{
  "hidden_size": 256,
  "intermediate_size": 1024,
  "vocab_size": 2879,
  "hidden_act": "squared_relu",
  "norm": "layernorm",
  "norm_place": "pre",
  "norm_eps": 1e-07,
  "bias": "none",
  "parallel_block": false,
  "beta1": 0.9,
  "warmup_steps": 310,
  "final_lr_fraction": 0.0,
  "max_steps": 5896
}
Each number is 128 + 32 x the weight over the matrix's rms, rounded and kept within 0 to 255. Layers, rows and columns count from 0.

# layer 5 MLP up, 1024x256, rms 0.0828, rows 981-1007, columns 0-127
[[ 65 141 141 109 116 117 143  94 120 133 129 125 173 164 146 128 170 132  90 124 144 111  96 116 101 165 129 125 125  99 136 114 136 108 169 129 149 130 162 110 117 129 161 167 109 112  94 194 157 138 149 164 158 115 168 144 170 123 157 123 133 186 181  87 156 105 113 174 112 145  99 145  51 144 150  66 124 121 187 144 108 136 114 172 133  83 171 124 108  90 141  85 126 172 142 107 155 104 165 103 126 143 112 109 107 127 130 165 160 130 110 156 114 132 173 115  90 122 121  91 115 152 142 123 133 156 165 136]
 [ 70 157 138 127 118 110 114 146 104 154 197 151 149 131 123 169  87  81 130 130 139  80 184  83 103 114 158 154 126 133 108 137 134  93 128 106  82  78 191  90 113 135  97 134 111 131 119 236 178 125 135 146 113 103 137 137 121 121 167 103 122 171 127 138 174  78 188  84 134 164 148 145  81 154 151 123 143 112 165  80 127 102 201 143 103 101 129 182 170 108 167  90 107 153 117  45 119 179 111 116 164 120 114 141 160 132  79 134 144 157 168 154 119 117 109 125  78 114 104 194 109 138 139 132 136 120 106 133]
 [119 128 121 165 129 108  35 136 117  95 147 148 136 182 139 189 126 106  98 122 176 111 132 158 194 101 146 116 106  92 115  80 151 136 126  57 131 174 131 123 117 150 121 146 146 150 231 136 116 108  81 105 148  74 128 158 130  81 149 138  97 170  90 171 120  88 139 130 114  97  87 189 137 132  68 104 186 118 133 181 104 152 196 124 122 155  82 152 125 143 150 138 125 141 128 191 163 166 145  72 150 138 170 104 127 114 100 140 205  96  92 148 139 169 188 140 121 108 137 135 138 114 167 166 103 144 154 182]
 [135 120 109  95 142 162 160 153 137 171 134 166 114 225 175 179 124 159 117 149 159 113  83  63 120 141 105 148 124 112  89 108 132 124 178  67 136 135 210 154 141  88 175 179 192  99 129 175 148 122 105  95  81 114 137 158 119 154 128 178 124 140  77 212 136  97 105 113 110 130 114  96 146 216 158 141 166 132 153 119  44 120 109 104 167 142 161 110 113 124 123 111 125 145 136 118 152 134 165 124 140  91 171 130 102 146  72 179 140 119  98  95 146 172 106 117 110 126 101 154  99 133 102 176 190 137 118 158]
 [122 118  95 107 188 118 135  94 182 135 102 137  84 164 124 143 121 135  89 113 115 160  97 172 155  93 147  87 127 122 211  94  90 115 157 134  66  99 115 154 147 146 130 121 142 106 103 121  70  83  97 130 147 136 125 157 112 128 198 166 113 109 191  92 158 118 120  94 122 131 170 115  83 120 122 117 160 173 181 116 166 169 127 131 142 112  92 144 151 131 118 108 125 110 136 134 112 138 153 144 149 118 112  89 143 172 139 124 158 151 119 120 119 149 130 212 132  89 138 140 122 159 164 136 111 181 173 117]
 [135 115 122 157 122 132 102 160 116 162 145 154 202 159 129 176 148 154  48  75 131  68 166  43 135 171 191 157 106 136 130 121 164 100 168  95 125 156 162 202 117 107 135  90 148 138 146  83 147 124  87 128 145 104 106 130 169 171  89 196 161 141 156 107 141  89 105 120 184 150  92 108  58 102 155 130 155 170 101 131 141 178 141 126 158 162 120 163  98 115 141  92 102  98 126 144 145 104  97  87 101 126 140  97  76 160 134  91 179 117 158 126 186 151 109 171  91 197 121 106 101 178  45 172 120 133 120 125]
 [ 96 171 156 135 104 145  84  94  57 147  87 108 160 129 122  85 151 122 149 161  94  82 110 139 130 137 142 134 141 103 156 184 124 106  83  94 103 160 155 171 125 135 153 132  87  98 143 146 152 141 133 129 118 197 194 140 101  93  97 128  67 139 116  75 136 164 143 142 124 121 147  54  99  99  91 179 120 147 132 157 114 154 140 144 149 126 112  98 167  89 115  61 129 148 182 147 167 125 117 127 111 112 145 170 167 128  94 174 156 121 148 120 163 133  97 193  65 146  93 163 127 102 122 129 183 125  77 100]
 [109 174  70 164 173 118 111 167 104 124 164 126 187 230 113 158 135  92  82 103 175 165 133 105 166 147 139 124 135  92 122 138 164  94 216  88  91 166 156 123 118 133 142  97 186 151 169  78 108  86 123 144 147 136 136 104 164 173 173  63 145 146  76 108 119  75 121  97  85  97  66 171  98 197 195 136 193 137 123 104 204 122 140 117 131 120  93 114 104 146 119  85 124 149 100  86 188 119 115  86 161 108  93 126 102 154 118 131 136 113 192  83  61 234 144 156  92 119 142 112 139 143 106  96  96 124  88  89]
 [124 105 115  85 164 141 122 139  87 137 150 151  84 174 152 182 103 112 126 121 113  86 109 157 137 126  59 145 120 128 183  86  72  76 167  99 121 130 194 101 127 187 138 176  74 111 148 100  96 108 121 168 182 148 122 156 113  98  92  80  97 190 100 148 163  91 112 131 104 123  31  80 129 185 145 112 182  88 136 174 156 141 233 165 117 110 121 112 125 225  90  98 159  99  93  88 143 139 148 121 129 108 124 122 183 117 153 160 136 159  76 130 178 173 123 116 117 147 184 180  64 139  79 118 122 103  94 147]
 [139 145  88 136 122 136 166 149 118 168 100 160 116 142 193 177 129 152  62 124 191 120 132 164 108 110 138 151 182 150 115  87  91  63 120 119 121 125 152 121 127 131 187 146 179 115 181 123  93 113 141 116 166 122 153 157  85  89 142  89  33 118 179  86 151  57 101 109 187 141  67 130 156 127 154  99 134 130  88  90  60  80 104 178 152  37 118 116 165 106 146 145 147  71 155  81 111 118 109 143 138 105  89 159  95 161 120 166 128 101 129 166 107 137 138 193  77  99 133 163 107 120 162 177 166 182 149 134]
 [ 84 140 111 159 126 136 115  80 149 166 100 112 140 160 121 148 122 140 131  89 149 138 162 153 106 126 136 180 132 137 146 109 130 167 139 161  24 157 175 150 117 106 143 181  50 154  98 126 137  66 158 128 152 180 180 122  72 135 115 148 170 162 131  72  98 138 128 117 147 104 119 173 136 179 105  87  95 181  72  89 127 120 125  90 160  61 149 123 125 152 113 148 103 115 149 112 100 129  84 113 192  62 153 191 108 105  82 146 146 113  49  81 108 162 142 127 182 145 172  76 122  84 149 144 126  90 117 184]
 [138 108  44 120 145  68 145 113 103 155 142  92 102 245  90 155 153 150  94 125 214 163 178 164 124 167 123 122  83  95 182 193 151  82 156  92 133 110 169 134 102  84 138 149 163 162 122 129 133 131 130  78 128 163 110 149 140 132 145 115 147 101  76 111  94  29  69 157 111 116  88 127  74 154  98 155 146 130 156 125 117  92  87 123 140 141  76 149 138 133  84  99 123 190  74 117 161  83 136 115 138 116 165 120 147 203 120 152 112 134 136  90 206 141 162 131 111  91  98 104 133 184 127 173 101 131 135 180]
 [ 93 140 139 154 125 118 136 123 140 100 102 110  90  98  80 105 178  98 144 123 149 126 123 135 131 137  82 159 155 158 166 143  97 106 179 195 119  27 171  82 118 151 179 126 129 173 155 146 111 155 152  93 106 181 141 132  86 122 106 119  93 158 107 160  89 161 143 197 134  98 154 147 148 126 122 147 140 130 156 199  72 157  62 138 159 110 141 138  88 117  99 117 102 180 164 158 153  90  67  99  81  83 138  90 147 128  92 116 187 113 127 156  90 149 149 144 106 157 170 139 146  89  87  81 125 155 105  93]
 [131  38 128 206 139 107 145 100 120 166 114  95  89 147 122 136  99 105 104 134 147 171  82  83 156 116  77 173 100  89  75 143 127 140 158 120 135  87 189 150  79 138 150 150 158  94 170 139 137 168  81 126  92 170 143 131 109  90 184 166 150 140  66 121 103 140 149 130 133 123 138 123 123 174 147 131 124 117 120  96 126 123 121 167 151 133 159 149 143 145  98 141 169 150 162 138 129 106 148 190 111  93 105 121 169 170  88 134 158 107  95 107 105 140 145 235 162 135 172 173 119 112  72 118 202 143  25 143]
 [120 123  98 189 147 124  72 129 122  98 153 147 113 104 107 144 185 143 104 130  71 130  93 109 167 102 119 127 166 117 149 101  94  63 100 139 137 189 131 125 123 149 128 107 103 131 152 158 173  85  53 103 105  72 121 187 100 160 164 116 131 123  89 164 140 123 124  60 148  88 139 146 149 125 123 124 141 179 125  73 133 119 130 133 147 165 157 152 167 157 151 147 133  83 104  61 134 142 165  78 130 192 135 160  92 141 136 143 113  79 142 107 172  89 120 153 105 122 150 119 122 141 182 117 155 137 171 112]
 [ 88  70 107 139 122 140 148 118 144 118 138 109 190 115 155 189 115 141  68  94 171 146 153 140 179 136 146 115 148 126 167 168 123 112 139 111 115  92 145  98 105 104 108 108 100 178 136 127 113 122 127  81 168 131  94 136 163 132 120 156 128 189  95 114 111 110 188 127  92 136 132 154  75 114 165 130 157 151 133 126 133 135 163 144 117 128 104 143 147  63 134 125 116 139 119  88 177 104 148  64  92 169 115 138 122 181 116 114 113  85 124 103 166 143 131 148 125  60 109 133 148 180  86 102 108 197  82 177]
 [114 128 123 171 137  87 121 137 137 119 156 153  81 185  96 124 109 149 172 120 140 127  89 150 101 150 124 107 127 133 129 127 126 121 121 109 153 171 102  84 118 229 150 150 123 118 151  96 121 100 115 132 107 101 145 139 156 136 168  79 130 140 158 144  85 190 141  53 169  78  84 149 166 119 187 194 152  84 109 164 114 106 125 128  64 104 186 127 146 170  74  85  94 123 102  95 155 130 118  59 175 129 119 164 100 103 119 110  76 137 160 137  91 181 103 144 113 171 127 116  93 145 170  84 107  96  76 106]
 [104 147 135 162 172  64 111 147  92 158 156 171 102 121 148 104  92  79 153 127 101  91 139 130 110  21 116 138 149 155 134 175 101  22 101 157 137 188 142 122  76 165 157 196 116 208  84 123 146 121  80 171 113 101  89 119 114  38 161 146 114 153 110 145 125 136  78  60 166 109 129  79 157 127 167 101  98 131 106 146 104 143 150 135 122  44 168  77 140 109 139  72 153 110  89 146 111 149 150 127 153  85  47 133 146 102 146 173 115 190 124 150  88  63 190 168  89 120 116 146 133 174  56  96 147 158  87 103]
 [ 96 167 135 158 143 105 146 117 129 122 121  97 143 172 163 103  90 186  93  83 186 147 132 138 228 169 151  79 117  81 127 133 177 122 121 129  77 226 170 195 148 112 155 120 140 123 131 104 111 148 159 139 194 102 105 122 131 139 111 166  92 149  73  60 164  82 106 146 122 145 112 153  47 135 123 101 198 126 158 127 131 138  81 119 127 123 107 129  72 115 140 138 131 110  87 121 153 139 148  74  99 132 195  75 158 140 112 136 146 133 132  89  66 125 162 129  97 124 132 138  96 142 121 116 152 146  87 149]
 [131 119 128 119 126 174 142 143 128 125 125 104 146 187 206 121 152 175 130 127 125 114 167 104 189 105 131 156 137 173 153 133 161 143 120 147 150 156 172 176 119 125 206 107 181 196 103 142 150 105 136 142 126 115 156 137  90 160 103 150 165 153 118 107 183 136 151 202 130  66 140  76  96 173  82 160 195 108  87 123 107 111 136  70 142  77  75  66 150 127 143 117 125 157 195 111 164 152 123 118 127 163 107 119 132 119 119 210 126 170  69 142 123  96 159 146 138 139 128  85  55 121 151 129 163 166 139 131]
 [ 89  80 104 135 123  75  89 120 125  92 153 170 123 182 121 126 120 114 137 119 151 101 102 100 149 103  59 148 123  97 137  88 101  92  67 103 104 160 131 101 145 126 135  92 146 114 160 131 141 136 115  85 102 146 122 134 160 182 176  89  93 152 186 164 146  72 146  83 112  63 119 140 152 124  70 149 143 119 195 109  97 150 170  87 120 128 107 179 125 174 121 121 118 140 121  48 141 126 207 160 177 152 111 158 153 141 129 147 145 169 145 141 161 202 132 112  84 172 142 131 101 144 124 106 111 106  79 153]
 [113 130 142 155 118  88  84 114 107 160 125 155 150 110 145 105 194 109 178  97 109  69 131 113 114 125 131 133  92 110  84 166 132 149 114  71 103 111 119 113 170 169 116 100 132 118 135 137 117  93 123  99 153 162  88 167  88 106 159 131  81 161 120 150 175 156 147 114 171 143 193 117 112 166 106 114 116 122 144 203 138 153 119 125 141 102 116 107 191 103 155  88  86 116 191 128 192 126 144 102 123  84 170 155 140  89 110 142 142 166 110 118 142 108  69 159 105  88  93 151 117 130 142 168 140 171 128 106]
 [125 138 106 108 149 102  81  89 104  77 154 137 134 152 107 168 150  79 146 148  92 127 134 176 175 154 146 113 120  81 146 116 117 152  64  97 106 204 126 153  44 160 127 127  68 163 198 193 125 102  84 175 143 104 137 117 116 127 160 188 171 117 168 121 141 191 116  59 146 110 124 213 108 157 124  43 226 159 129  96 186 127 124 141 172 144 124 135 133 147 111 123  26  53 113 123 129 162 138  74 106 103  99  86 205 137  58 186 152 179 147 126 164 133 193 130 128 178 172 108  68 133 105 124 133 142 129 126]
 [ 38 113  86  96 151  64 131 132 138 147 171 114  98 129  97 156 165  73 149 131 147  73  65  63 134 183 122 141  64 136  84 142 188  69  96  72  90 170 119 154  82 166 165 105 153  81 158 146 128 123 111  80 144 147 117 194 155 122 158  93 118 143 158 103 211 176 218 122 178 146 118 101  77 126 146 167 111 126 150 137 147 156 124 129 139  96 153 151 123 188 103  86 150 194 152  86 135  97  91  88 111 147 150  90 121 165 132 151 134 150 169 125 163 130  98 222 124  84 113 121  88 130 146 105 110 127 123 141]
 [100 191 143 115 128  87 154  68 193  56 160  87 147 127 122 135 135 148 109 124 145  65 126 111 107 162 130  77 101 169 116  92 134 121 129 140 148  97 139 144 135 140 108 140 164 112 143 168 168 119 118 134 168 138 192 138 130 149 109 157 146 182 132 104 140 122 168 129 132 145 133 119 135 121 157 106 104 119 129 135 127 189 105 110 143  78 117 116 141 103 146  96 119 181 151 125 163 138 140 165 112 164 139 132  94 118 112 157 143 138 126 114 134 108 139 142 112 112 207 130 101 145 150 176 146 120 156 132]
 [ 87 151 106 159 120 134 143  90 127 113 127 136 144 158  95 216 205 178 142  96 147  62  72  98 168 109 114  44 123 102 170 158  85  82 149 104 115 191 137 152  88 114 145 147 148 154  98 116 174 133 119  31 118  85 147 127 159 130 128 101 152 144 113 140  92  65 150 167 156 123 150 139 112 121 127 122 205 183 197 114 153 129 104 108 188 113  91 209  76 132 119 154 174 133 136 112 131  93  92 126 144 152 174 135 159 188  78  83 132 121 151  67 123 128 162 142 121 174 147 134 120 129 102 175 119 163 125 182]
 [117 177 122 119 128 108  57 118  92  79 118 174 108 153 137 144  85  67 171 114 216 137 123 154 127 144 136 131 145 142  80 129 105  83 133 118 147 152 101 162 132 151 137 142 152 143 187 119 119 124  95  69 150 160 186 164 126 126 102 120  87  75 123 110 166 116 117  80 117  86  87  67 112 147 193 173 141 157 142 160 152 139  91 111 184 126 107 163 114 107 141 110 120 163 148 114 131  97 134 151 152 145 139 138 121 158 121 141  86 146 111 150 166 111 147 134 172 122 115 139 132 135 141 181 197 152 101 117]]
# layer 5 MLP down (transposed), 1024x256, rms 0.0744, rows 981-1007, columns 0-127
[[ 92 117 158 127 118 174 144 129  92 163 107 129 166 129  93  99 180 114  66 115 139 112 132 173 103  98  99 137 160  89 133 137 138 104 133 151 175 114 118  88 165 137 132 141 149  93 163 176 161 134 130 152 148 146 155 143 135 107 139 125 178 127  88  85 114 134 174 154 163 151  83 193  99 139 131 120 143 129 168 146 100 170 114 103 133  91  94 165  83 131 158 116 137 136  67 139 106  84 204 124 102 169 101 188 146 110 109 146 129 123 141 123 170 144 124 130 137 186 130  84 105 153  53 184 134 138 154 106]
 [192 126 113 160 154 125 120 173  78 252 149 148 142 102  97 129 122  85 135  86 103  98 154 123 138 128 106 177  93 110 139 173 175 110 152  69 132 134 124 175 146 137 173 127  78 146 170 123 156  97 150 172  73 143 131 132  96 150 175 138  74 127 184 169  98 142 120  94 112 153 134 165 118 155 132 145 128 112 100 121 117 117 161  76 132 158 108 159 151 100 101 102 186 132 116 152 122 139  93 139 153  77 102  85 161 150 107  96 103 191 173 108  48 121 105  84 118 170 123 160 133 153  88 159 135  52 102 132]
 [170 102 141 168 155 136  68 164  69  88 139 164 182 110 132 152 150 127  70 149 132 148 169 133 113 115 130 137 178 152  89 122 102 177 113  87 177 134  90 129 113 149 102 102 162 112 157 123 161  70 149 112 133 154  89 145 110  78  80 124 181  95 123 140 137 120  78 135 121 114  67 186  81  68 130  87 145  92 116 163 134 172  78 123 169 196 156 175 140 149 113 127 130  71 105 126 148 152 165 103 161 147 151 139 124 106 138 149 184 184 110 157 154 104 172  69 146 121 116 136 255 185 102 137  93  85 130 168]
 [156 136 133 150 127 116 120 146 147  73  97  87 186 139 167 124 120 157 137 126 110 182  88 120  73 154 125  95  96 191 127 161 182 187 133 150 122 112 123 136 103 154  87 155 149 148 176 116 169 145 111  92  94  89 173 120 116 128  73 162  84 123 118 106 156 178 135  85 113  91 124  77 192 113 105 128 113 200 147 131 182 148 130 142 173 124 165 101 164 157 125 136 124 132 111 171 139 121 142 139 162 152 122 149 123 143 133 108 124 100 139  91 126 144 146  23 129 118 113 204 115  82 105 130 107 115 124 126]
 [172 124  67 144 167 108 124  74 122 151 128 132 146 156 181 110 124 131  90 120 175 109 163 135 141  89 142 147 150 172 108 103 139 135 178 129 129 118  69 136 144 152 118 131 131 114 101 115  95 146 121 150 129 101  74 167 173  86 152 181 139  87  73 134 168  98  94 132 138 118 105 140 143 123 130 144  57  92 115 112 116 153 137 150 140  66 131 103  79 193 173 161 106 171 107 152 166 151 175 104 123 137 114  98 146 127 153 167 109 143 109 141  93 119  75 203 151  75 169 150 167 100 125 114 165 155  93 142]
 [ 63 151 119 124 135  85 128 115 149 125 142 141 105 117 105 152 104 106 123 153 182 170 137 180 103  94 122 152 111  65 156  67 123 130 131 114  75  71 130 135 111  75  95 208 157 135 118  67  39  97 144 131  51 123 154  89 151 152 139 157 133 145 137 113 100 136 151 137 103  96 118 120 133 189 104 117  56 116  95 142 107  95 154 136  56 140 123 117 196 118 170 137 118 156 174 127 138 144 157 141 131  95 157 107 167 111 152 184 141 114  75  89 163 123 125 112 150 112 128 142  88 127 147 115 107 140 189 149]
 [ 76 110 118 148 107 158 115 151 167 127 152 133 116 109  80 110 109 128 148 136 138 127 151 186 125 164 168 123 199 101 121 150 103  73 138 110  99 107 173  89 116 132 144 127 111 141 106 139 137 200 112 156 179 139 104 131 175 112 107 112 126 110  91 109  98  77 131 111 117 124 100 106 118 164 162  74 123  93 132 143 118  79 109 179 130 115  94 128  59 149 143 126 113  94 185 162  81  76 166 148  91 118 154 128 128 105 148 119  94 149 157 194 132 112  96 141 122 122  81 151 166 126 140 114 123 160 145 143]
 [144 171 169 151 150 127 105 123 159 130 149  97 113  86  87  72 117 204 103 205 197 157 162 159 131 138 158  64 142 148 147 123 139 154  77 142  83 152 146 140 162  99 146 125 193 161 122  62 157 146 151 101 146 109  63 125  84 117 161  91 182 165 109 107 154  95 139 174 127  80 112  83 132 103 108 134 120 108 162  78 195 163 182 126 124 116 142  94 119  59  74 145 122 193  86 197 162 111  89 121 108 164 136 138  90 111 112 166  71  82 149  92  79 205 118 118 104  98  98 125 101  82 118 128 112 159  69 138]
 [142 112 119 152 189  62 133 144 142 111 154 145 150 107 155 110 100 133 144  97 137  76 141 138 113 190 124 183 138  96  21 136 172 163 144  88 187 117 133 160 147 173 195  99  91  97  74 132 154  95 111 142 164 116 148 167 140  75  81 152 111 170  56 123 127 121  94 116 112 159  82 174  97 109 127 177 132 134 145 178 135 164 184 115 122 105 138 100 102 112 145 110 175 159 139 119 136 120 126 104 132 111 178 122  96 105  89 100  86 192 100 125 143 140 142 131 120  83 152 177  81  99 134 162 131 123 138 101]
 [118  74  72 132 129  80 124 143 128 136  91 163 150 120 138 121 114 168  91 114 134 127 144 123  86 127 110 158 143 135 106 148 115  91 161 118 105 128 118 143 132 146 123 129 115 114 148 162 153 112 161 133 168 138 109 120 136 146 149 127 149 110 134 145 128 120  71  90 153 142 108 123 166 120 108 102  83 105 136 127 101 108 135 131 109  88 114 109 149 127 176 170 135 133 134 127 117 108 166 127 138 127 102 135 114 126 142 113 112 111 116 114 156 129 141 202 114  74  44 133 202 130 129 113 171 178 140 120]
 [110 157 124 169 112 159 126 155 119 134 131 127 125 177 150 150 145 170 167 103 158 128 141 144  72 123 109 136  32 167  95 166 115 193 132 114 134 100 147 173 166  98 167 147 121 141 109 165 123  51  87 128 118  81 130  98 141 131 127  99 145 133 120 116  89 129 144 123  86 169 165 106 125 152 105 151  83  77 137 165 138 102 159 102 147 102 116 221  73 148 108 158 112 108 156 149 111  87  85 173 192 157 111 144  95 120 105 114 176 154 112 125 138 138 150 105 103 121 170 114 105 154 140  77 108  31 155 141]
 [174 183 112 136 164  89 139 167 117 184  90 103 186 127  75 181 152 144 177  97  94 164 176 126 161 163 154 133 127 112 166 103  87 119  75 134 184 134  95 142 161 129  84 151 106 141 149  98 147 158 124 110 176 146 165 111  94 146 123 169  87 113 123 118  68  85 176  66  66  89 152  81  68 117 124 123  92 178 128 108 108  93 143 141 169 146 143 212 100 118 103 148  70 154 119 188 120  95 144 115 115 126  64 122 116 102  83 181 167 198 145 156 148 102 148 157 189 150 106 103 147 106  97  86 106 133 167 143]
 [139 118 116 119 135 127 141  84  70 130 153 126 143 159  93 133 163 113 113 136  95 159 115  68 134 146  70 156 147 137 120 143 101 109 121  98 134 167 117 119 144 149 147 141 129 130 162 176  76 143  78 150 136 136 134 164 137 171 156  99 153 130  75 132 115 106 121 180 119 117 100 112 122 133 138  82 103 101 140 127  74 118 108 127 159  96 139 130 112 155 139 152 143 153 153  91  81 108 121  97 141  58 112 141 104 142  87 117 187 189 129  78 169 133 131  67  98 131 169 127 196 101 107 117 112 170 216 145]
 [124 137 180 150  69 121 119 122 119 146 140 124  93 137 134 121  97 161 105 144 180 135  46 160 148 120  99 136  86  76 137 143 141 163 112 113 123 137 189 163 114 133 103 126 137 105  89 107 203 148 126 129 151 108  69 156 114 153 116 200 129 135 156 143 153 163 142 104  83 118 132 110 122 162 152 167 130 125 107  87 140 113 128 159 108  82 185  95 106 141 147 119 172 155 120 153  90 132  75 145 156 112 109 156 168 161  86 167 118 125 152 124 129 118 123 169 148 145 198  91 198 101  80 132 112  79 124 129]
 [116 130 142 159 140 121 140 166  96 151 133 125 104 115 162 157 100 101 140  98  92  72 118  85 189 128  92  94 137 106 128 118 106 122 107 130 145  68 124 120 138 108 152 114 171 138  61 106 129 116 147 162  85  98 104 133  94 137  71 147 137 127  78 153  98  66 165 139 121  73 129 106 119  94 193 115 131 108 200 138 165 179 158  86 103 165 177 125 152 136 129 117 130 141 190 135  94 195 159  52  81 179 135  96 145 161 159 151 186 148 103 103  90 108 175 211 172 108 106 169 125 117 120  94 175 103 118 128]
 [137 125 119 162 163 134 124 125  93 135 122 138 104 107 107 130 127 136 128 128 174 130  73 139 153 124 105 126 126  93 129 141 163 166 126 110 124  68 188  89 158 188 132 176 118 162 183 150 130 134 122 119 137  83 138 104 123 186 129 178 151 128  47 146 112  89 160 131  87 120 153 131 121 147 105 180  94 121 154 144 140  98 117  74 102 112 104 133 137  83 149 122 190 124  81 151 146 139 161 145  48 178 155 151  94 123 168 103  62  75  93 144  90 100 102 115  94  69 129  86 202  84  96 113 110 147 121  73]
 [179 126 158 124 184  78  90 102 182 124 184 108 120 157 130 137 120 138 128  52  66 121  80  92 103 126 146 155 175 124  96 108 161 176 137 117 142 160  77 128 140 116  93  65 142 181 189 123 126 122 123  92 125  89  59 129 115 122 141 137  87 147 113 115 175 105  85 151 149 103 177 133 102 165 112 148 129 141 129  80 184 181  68 118 115 127 133 145 154 108 165 119 164 128 111 141 109 197 133 142 124 122  99 105 164 109 133 101 136 109  87 134  98 171  92 142 104 116 124 103  75 170 158 141 142 146  88  94]
 [ 43 132 136 109 175 112 195 167 101 149  65  94  52 140 108 136 184 136 205 173  95  91  87 143 198  64  97 178  89 141 198 129 130 131 104 175  76 108 148  57  73  96 176  94 117 201  47 146 126 153 130 150 117 142 135 116  43 206 177 162 144 123 132 193  93 112 154 124 176 122 186 136  99 193 169 214 161  88 153 172 182 140  66 104 116 147  68 154  90 108 120 108 107 166 142  69  94  44 149 157 139 157  94 162 115 126 170  64 103 168 150 177 138 154 143 125 113 143 125  65  99 182 127 123  77 138  70  85]
 [157 113 149 123 113 127 132  77 125 129 144  65 115 103 166  99 127 147 128 143  73 139  94 140 183 139 151  79 111  75  58 116  79 160 150 149 170 125  75 159 193 152 113 118 108 166 153 104  84  81 120 129 150 125 102  83  72 175 148 147 109 116  90 156  82 169 194 149 105 167 117 126 158 167 108 132 132 164 159 103  84  64 121 162 134  74 136 110 156 141 153 148 129 219 146  73 145 148 166 133 137 159 222 102 133 138 113 125 162 134 155 119 112  49 103 110  94 143 156 125 117 114 111 197 143  34 137  93]
 [135 116 133 131 124 142 166 107 168  87 139  88 155 119 140 111 164  96 170 166 147 160 124 137  98 134 136 143 164 137 112 124 112 177  88 156  98 166 111 142 119 163 101  87 136 148 165 153  67  87 107 130 169  73 136 148 171 138 123 169 228  81 139 131 188 138 148  72 134 137  64 137 151 119 109 117 172 128  73 176 118 109 102 132 120 125 129  67 129 114 119 152 112 102 167 119 183 169 145  97 175 151 153 106 101  73 116 149 107 172 102 131 102 132 145 108  99 134 158 138 122 104 122  95  99 111 155 132]
 [153 128 112 130 129 114 104 126 162 111 195 100 155 128 108  79  94 115 117 107 109  97 201 125 144 135 168 159 122 168 160 135 173 109 119 176 125 110 127 159 189 149 136 128 140 113  70 104 115 105 127  95  68 104  93 127  98  84 130 172 107 130 107 162  66 118  49 141 153  92 151  52 163 103 115 146 125 111 104  89 130 120 133 102 138 106 146 120 153 139 124 128 138  76  90 118 145 150 146 126 127 170 130 104 110 136 144 122 130 112 156 151 199  94 142 181 172 185 104 186 199 154 158  98 148  83 133 118]
 [111  82 125 112 144 123 111 112 163 105 132 165  85 128 149 182 114 162 136 116 111 123 108 166 169 139 181 104 145 148 174 135  90  68 157 168 157 142 147 119 106  98  96 171  91  94 168 117 166 172 166 139 116 120  96  99 101 114 181 188 165 143 136 111  82 122  58 137 128 124 147 137 124 132 150 116  77 159  74 107 178  95 135 162 152 127 154 195 109  91 126 138 111 119 136 112  70 109 128 173 165  92 143 124 181 182  93 153 104  59  91 150 134  92 139 109  85 133 166 133  56  83 170 148 134 169 123 143]
 [161  73 151 129 101 159 124 130 106 140 152 158 188 175 155 125 126  92  99  88 110 119 166  76 160 136 156 136 146 122 129 114 150 131 158  82 112 236 100 129  93 153 148 113 137 100 156  57 137 128 159  55 110  73 119 154 178 125 122 181 105  97 111 163 145 123 141 111 122  86 178 124  59 101 107  52  72  92 125  59 160 165 193 147 140 110 133 144 131 155 187 158  55 106 103 120 127 186 146  79 110 168 169 175 107 149 137 141 129 171 150  96 151 119 130  61 182 161  76 142 153 116 160 117 173 117 130 194]
 [121 121 132  51 144 140 146 149 147  96 195 171  81 137  78 128  31  98 111 197 141 191 116 181 134  96 146 143 164 108 102 120 125 164  75 124  58 142 170 167 175 145 177 116 101  98 188 150 144 172 163 191 180 136 106 119 162 132 144  58  97 163 112 160 132 174 176 153 142 172 141  72 145 156 147 152  89 128 123 126 200  82 139 138 161 138  99 117  92 117  96 117 130 159 144 134 113 152  72 103 108 164 133 114  93 129 137  87 138 143 157  83 212  75 124 178 120  76 154 155 143  92 152 137  52  76 128 133]
 [123 113 166 151  91 163  73 165  97 167  73 163 123 127 116 123 151 146 141 129 130 165 165 126 139 110 120 186 114 107 150  86 152  96 133  78 136 130  88  98 157 168 113 137 108 128 135 135  97 113 131 169 140 130 128 118 138 122 142  92 147  96 146 114  96 135 126 140 151 124 127 141 104 144 140 127 125  88 136 141 148  88 112 166 108 137 123 132 121 105 103 162 107  88 171 116 105  81 144 120 127 116  81 126 130 114 136 162 163 138 135 117 119 147 147 134 132 153 120 105 189 140  99 183 133 115 144 106]
 [132 115  92 113  97  92 121 143  87 132 110 146 144 195 111 167  96 125 140  83 125 160  94  75 134 114 123 138 153 140  83 157 144 147 165 101 142  73 121 132 121 156 145 122 152 130 136 115 189 112 137  76 157  96 128 141 145 168 191 127 125 108 185  84 106  99 183 100  75  83 164 140 130 129  92 152  62  97 187 142 118 141 120 155 108 168  89 172 121  89  91 202 107 178 137 103  91 166 138 157 142 173 130 119 113 200 130 118 113  49 119 148  75 137 170  86 169 119 108 166 102 144 130 129 175 129 128 127]
 [159 106 120  93 114 128 142 138 137 154 155 170 174 181  94 175 121  92 183 112 159 178 155 189  88 134 134 131 141 130 111 154 184 153 138  97 174 117 121 142  90 144 119 145 111  94  99 109 117  90 127 107 102 150 137 146 154  92  84 163 133 106  81 161 111 100 123  95 119  53 127 128  97 137 138 137 121 175  95 158 165  46 117  83 142 164  91 167  96 143 149 108 118 121 110  99 153  85 125 138 174 159 152 131 127 134 116  84 155 152 103 164 106  14 139 137 112 124  87 101 160 146 152 135 120 129 121 110]]